Part of a small language model's weights: 32M parameters, no biases in attention or MLP.
Each number is 500 + 25 x the weight over the matrix's rms, rounded and kept within 0 to 999. Layers, rows and columns count from 0. Numbers have three digits each.

# k: layer 10 attention key, 320x320, rms 0.0982, rows 78-95, columns 80-159
# q: layer 10 attention query, 320x320, rms 0.0965, rows 79-95, columns 80-159
# v: layer 10 attention value, 320x320, rms 0.154, rows 64-84, columns 80-159
# o: layer 10 attention output (transposed), 320x320, rms 0.133, rows 64-83, columns 80-159
k78:500520522505471511482494499490488491505484508508494504503520504510509508515497466511515507482475517509511493498527504490497495475499483477487486483498537512475506494496494518509475496521495495511490501490507490493501496476478507486524510511
q79:480505526475493501482526502477525487492489507529482515476492448490498486481482476482476476496510502504499497504490480476514517508527490526488528560494495489491515522492511493496517501505514469503522509500507507503523491478505507484485492496
k79:476540509503528505477515487483488519499535469496512496485540514495529506515489517509507533508493495503512517496520513531500525483496509488500514518513488516518489500477497489475510476501528506506484491519520474481461536508483488489489507519
q80:515530508495516511505489513497501526476491503496472499487519463510522513524470511469514519494484526481510505501476491519526491483474531464529512495511508482478496507463494494505533492505510506504480480490509503519510503482499477480508509493
k80:500494500480492492504477468496459471486501520474514486505501525491496530512487481513486492498517473499513489481547500517500499494489517473501509510489491505514539506486471487490491487513487536516507513492496478493498514489508501455526514494
q81:501450495549486494490528498521498492524498519526507472533514521524480479458515550526497496534504492520488505486514521470497534498497465537490539483484504513515480531515482507506493502470514510495487501563521513525529514479506480516473474462
k81:496534532476506508496530496516483518472517464511487481501474495500507487527505457533507518476495496522498507518485469516523480494503466520500481523544501545499461493496533481511499477482521493496477466471516490484490523508490485538466498484
q82:498487512448498451511513502455487520503471519509480503503525472514495517512523504512496471524519497512498510515477510493520512497492518487496530486473528502522511493497473510497521501467481485501526474540452528464506500490478481503504521500
k82:527515467476485468473488488473470500506482508501504498512517493494506484502499483528494488516511482450501531460490520495516504530482457518491498484501500472494485507516513531498516494526471511510497489537495471506503488472503501512522480528
q83:522488467502481493489479480476486501507491479456507500478495506508500458522518510561535521513522504494488498503525502519522488487499512484520497511507482468527496543489472510490508441507535464534469509515484462554516519465469475498519541481
k83:470522480530488483533438528534488503487518499535511492485535485500512506509472490492487512484495529534490468480484514524506469522495484493501519484478508502531535513469501526526477532493491514510497500512512504528504530505492513467481487481
q84:501494532555504483473514487499508466481528471485529486517529508547501463477492527536537493528494474516520529495495475479471521483492472537517479527483496513508486515455511495540452491498497462486424508466520504471486527483522483483515450484
k84:572505511538508520514473431531509469488554460441530493529510514510523468503485498539508519493497508467562500540510543492489487505491511480487486496503484490496499472476508506527488514518497474509433526454471489515500537531460479472526477496
q85:502506503489456475505522467486497508499494462479517478518520509511497473537433475466559486579500470515488542514464479511491511465531511478489498522484529489473523456518493470459512509507510444498474467502599506516503516443529481511467490492
k85:457493468518509486467546459446496545483491488517483483497505556524486464505467478511573461531461471472505575499527493532517534499541481502452463444555496502474498483495488475480449507450486493528505495472574482565503533499508507516539532514
q86:489510457476473475515534513521550495530570510497531511529487498549474522491458488479507476523473475476450502463477469470562528477481507507475567526449559526471445484522516493509471497488511496505516496499451474430500509530497474472493562477
k86:515522455451500504505562568531538485540559527555504494574481533458471532483426553483472480520487533505471535485484497493508508503499540517458521481452504503443556485478482487499530525526482531547504500502475541469532482503511442463477540524
q87:537468483502518457490448513504497492479483465477493488487502461538471517534562453476492478439503553456455498481503486507443479494479482510528481499496479496549487499474467552493547532518482509512501504538492483488508491556552546469519450500
k87:494480477507511505494549491494501491512549467473506478498500489503496493532569483522472481464498493489472475496508512549446510544544522481515465503499502515504471547439475492486543569506542520541528500521501477491508486503473464481516444512
q88:499567527507517534485515492487487493466443523500520470504491536491498500507492488485495443494489547457496475505484535544481511519516489489506526522494505526508528493475532475542486498480473444510523484522531496517529508527508497473527537472
k88:508498525466521448498555496483522513491524433504562483479459530493451417537481452458509437500511511468449456487466484528496537507512493482499505574530511498497485494518504532523505495553497486493532445517473468532520513523554570493494485489
q89:533524475522495492512551519491516526526497477454503466521532480501493461492494529485568472552520520462503516470466480500488478499499526456527505546545505506533473489477470512508462486479472516497521474501457491504443502466486482512525513473
k89:462524495545478512478518473481483518528510440472508514546520550541513490512505551541578536480489507477476524493519498547463472517496535499517495547475479447460502522486504469522484502488493502497575561458479503462486494497491476528509482474
q90:466510517470485453447516502522511501505474479495507554538540529495454527497507526566489508514499513441490497467542495513436474483545483523465521496500500536507487460471498469478507462521505462523491494504493518458462483474483475520505498481
k90:462536553469520494497521517443495518533527517522482551465532572473502504516529503535486532405535487434497464486487467561462536502542451534485558532512529513501496457479539511497550467489504503523502502548509521518513498467545513496515456538
q91:520572551520455491518457523492496476500463514468533521549509506475482484442496536473510513495474489473509437481453502430492521526524475535479533482525493560458523468521507508535535459481527514512426513458526525536479498522505499501508492470
k91:478543518489486511449414480471474453486515517508506568569472520470511506490507547476517490491504436521491490520468482497525512474460462504457479460501502535469512471501527495468534485564524505472489515498512494481500510438484518503530499507
q92:521445462514484491482485500468439531513495553461492509488522516514485478476501508497494466503464488481470488558508468521503481494488453528528545482472540475518446512515511481517514516469501516473503555508507469482502528494457502535506441476
k92:472476466508457525502464565477517464470540588519495471513537439484493519488530514501531535531498570435480463538489472471524524547495492468492493504486514476504529473542524474485516505459549521506463513487475483473501506508478455470523557470
q93:516482488536498484501548515492490521494474546511456496529488454509512510476504476474500527495515473536476505521487478480511498476501422462522520526488493515516471504503452485432523465469506551521503483559517506485574496531443458451538488507
k93:477495493476490552511499556550494491427460532515510495551524471493554457459504520463483467573466572545501529464518443487558514440437513463516458538508473485521469483518455530495518514455471505485493498523503481464528451545468499505532517515
q94:457473450513466507542493510530544486503452466430512506504469521537470502521505505500508573514539491506493457502499474466472549483491549447525511522470499475483457466486505511495517502494507550512470505431483483483532468517507522430484393484
k94:501483453489518499524454502556501417456492508469464478533501521536498466475522513540501528532538493497535457498501464505477538476512524513471517498548509500485482466511461505569481461492451521507547598466521486506515486511476575439530449497
q95:501491532486509498468464493568545526431530494510483506478505472528469475503552545500516525521545456483494468514503507499453513526465502542524525531473499498474501472542525543521502442440510495515456494526498515474556454520509448510446434480
k95:544520551490560476509515442543500543496485443482475517468493541471486490532549515508531467536504459465497491490486513485500484472458534528475547546492524526529453507509465496520523511519507450507472499544508484469604429500517533544477509498
v64:511552483491459488492507519474515496475483526502495493505492540510536481498498530525501493514482441507473509501528521488473491496500510513474499473522468504508526509480524504515523489503506522499485489521465498496490493504485483483459508501
o64:476460467502498515474509486537485494493553498482496508516484457483518488494520485497473544506499546507476484490497507515524505507507453508547482529504506471482485517491469490493494531537448545501533524484515485476492495471474565490546512498
v65:496504539481504491487508520495466471494520510493511530496451495466493510526454508506463504509498487481523556527512476485489528508480489522451507493481476507513552534494448484459511490529455498519500512518501497530479463535502551518494482500
o65:495514483525538479485484466517491499487502473508521513459547472462483499479466503500515488507534471495516493483466526490519499553507495496514469478493520490518497471491551518501518514525502522492490458425537510495477523473544448520452537489
v66:517533494497501511492506495494527467517521501517505534515518485538525492488471515506493519545521555497494490531522501521472419477499524511496488482504526479488484506484510475464466470549488498512529523482541476494482495489497484474517495460
o66:522520497488479473497495505491502492511522503528509472517535525503528472489541469532501501466526483479476527501503542457541547508475523478505480512488542481496478523479476485501545533509499517513457453526492492481514493525483498514484509506
v67:493488508500469546489459522535484475494518478488526497503463508471506512488477501520521515502482514530485511504525489495525493492460509517475503481481537509503475490462433500484485499489515484464514517489478514483500532506513492477476481484
o67:487481498490519513444514491449530485544496532515499508526514483520536504486502509454482469450530501473513443521455498491498510511542476501463476521511445498473489485512492515511461527489530519486496483546492464506494461527503492498527495500
v68:513492520471531540509469473481480509482507511554522470513501506497484491466481455517515527496475510459482498508521513498477499443458538499501483498509487488500547486497474427526515505503475442540497513498490507489488505517496513504573502533
o68:517513487508478449470527487473521496493485472503501482486511462532496481494520532480464489518543473493492485492550476529520525529543478483519513497464496518516499523494504548470504544536499527522528472516516515539495498473522465482490545466
v69:475474495479472497478534478449473486471481497524514499488501500538493501555530516536520511469450534524527479501486508499497543494495455500530469492544513555549520501484490454529579521458498496563503497445534492490510479500486518509505522517
o69:509538500512527533552485492538484497484497508490506460556508490486495515465506508455498481513547562518495462487524529526492523523510521482472493477473490517496487524521479519521491547536548511454491500496478515468545547526510488499535488523
v70:506528498543519484505546496500527469510509506525462540490500494503544540481522520496503480479536511468506509502519490535506495487485506473502496485486537532481463533531504520484471505556508495479493523535484527485520465479468528500496522515
o70:534473527501483477481507497503475529486505484519499496529506468480482483508488460503497495488516520543480501493483497500517499541442478550499542496511464443524507437485500500444545534477431541533520470492496469505511511499487443539481510508
v71:499462508518526498467537516527542488493476492511462576496503526500462480498466545481501495488506478514517488482498506516520550559520502485513518494465493492515470508490514479519510514525495526469514501517498460494482492496506515487524527503
o71:501523492530462500518485445505516483473479460495533465469501503534514491499493460506530465521491497524497540508509465526478447473493499511509498484540529479478495472467489516473456513518530490494462533505474502500483512444509503517493482518
v72:482516523516495507515489489497506488486552492520507521514536494510479478489505490501502540513503520495480508495496507497515493494508543452501511484509454536482505504487511526509531536519504449491536527481491532504520529559473512493500503480
o72:518497503492477537523502463490503501500512486528491473465515520473490500509515509481512494512489493470480486496539512471511502493461463523488482529484503525498472500526512519498507475502522554520532509514559480530490509524532504502507525526
v73:488508502513482513514496498494536461450526524509533515482547536554461502522488561502498458531517472474503517501496507529517521569458468486474520534486501510498509492500499511470486499483429481481473488521484513462492520512524538488497532501
o73:517530494521486481495513478509529527559478492513466498496481507459490501489517489490481518477477452523542487521534521460494482505513497508502498491510477473506513512499471537509511522539509529494518503508496528467468495488509498537506429510
v74:518484521497485529503508496481468512483504477526440490497496481547519475517488511505513499513495519507491488475476537514494459488504459459497520476486466512520494504528508513485493464527520503489469547532495502454486484475510495487494452476
o74:485486494529520473500545488559483562508539523461503496482515508523520502447495465510452473477532523476490494521512520497484511497524465512485498490536487519459506474501486485510493563484528516534514534462495521505488486485496488509491535533
v75:489511453482543497481514528479488490514490495524531519487507487517501503483492490527519497497490500500510547507496502490505504534504517483488502524492472474475487491522543471494489493463503518443480554488462487473476496520488492471490522490
o75:517493520537490498519531533520538474520551522518548468521492478499475513482509489499489511512510526495461500452522478532507534496489506492513501467486500469520498500489538493501472463523517475509507457503483490484500476486523471484549513471
v76:501480488492529521481524483501508509504520504484497500496451511476490500541432515468496511477507501513504499498487517511465506514478487550509513502507481451482478467502509527529484459510469441460497500533486530460464517480477466518500474503
o76:467530527555502493484509500479470494554506509497479487527486509475492537503479479470464468469485488492530476492487507508543477495484497536503500503497493519537486495505495492465494496525576518558520494489512477531510480475499524505507478510
v77:507478513473510475492516537480482512525489489477508517495531508524508481512510517495492542488513510517473500483521507484518472513487490537516506514475474507466516501483522515460539504494557481528498468489475514516466488485508516492490514512
o77:483486502552501496475487488515544496450501507487539492509477542511508466513503478519489477479493524501524513531511496500473503490507524517492497540509495532495522525501507498513522477456457517467519520535540506535567499548520511510471441496
v78:481532511494535475474469477489502473503532481466459495497478464487525532506465475488493515519487505517500477522463515526500480510502480472507498475522446518524479527472530518487527492491500511495502509503497500507508490508480511527523484508
o78:531488484538506478510536517538537546504511507509495507505516527525489496482530498520479490522475509528498498455531513494533541476501485548478479488488513482496467495531449522483454520475520472544518496439475519506482536480453484499500521503
v79:474518510502507476450515519483504517481517506554505529524481508507522461493523532473538473525489515518513530501519533493523503519500519483483457488515503490487513478465498523470500511489474511494492497504461496526491507487492505485503490468
o79:479507467525546478547510508530500493524495505521523488483523501482485509505487451491519510522489487468504457519495505469481482524467463500508505480497515473518494559523517512493483485514499480491501514529488504481502511516491480494514544543
v80:511483488511473521501538459466542493525552517502488448500485499510498485491516511486503480504489485505508523528509470522473470510482496516517482499512474458495519483463505483502492478504460534505484548479509477488503456503486514512454497501
o80:515510463465519468489492523478521464452507489586507468519470517499520540492482483526499516545527512473530530530466543473507474493501469536447515503486551505482535501478537513460548518482502512502489469548530530469511550437528475476506492466
v81:521461497467511531485554503491456506469477516499538503524495522494484482505507521516495483536497503500494559509473478498509491496508503494493503534487501461516480443524524522496563502531505494495513521494472521497501510459503501529508495515
o81:537513493538521510501489470537521437528482489481469531490500513477456497512464485523443468507507451536487471524489489522511536534487518527511468513503490526513495512477460473506482482487511517545499495511533490537490531499531492489491495486
v82:497493512500521523494497456501497493498525464507535511511479503508513501526523501491520514445549508499485498510515496509482528483450497518472503474486521521481498527495443506543512490532489507484492537534465494517477491492537503499521517448
o82:497523453477501510519499464480526519509481508462486491527506505500519554527484462485509478548495483521486490484549528469505491468561471474505480512508477503529496459457537501478481495491483539488496493506555486528509531501458518496536500526
v83:511494479476510496528514481475492517510476503511501511502518512485510479558506515510511523498536515464494488512478477466490504492488485476504499516460526519476506503508518528516499496480476507528497518493517540544531512487493493476521487491
o83:541497519535479535520478501470436508456465523505476523508523487490525507465495496449474514469439467507488549514496524514503515519518464514493503467523508509550536486542507489487497530505492461460510507475536535493513505508487511490500518492
v84:508488509517472489513517477486528554511512523476527533520469499507489514507468501528485531506507476519497503474506483477448477504507521469514465515491506475505510487497502573491505531552520516486485497498505501496471527520541528519503491485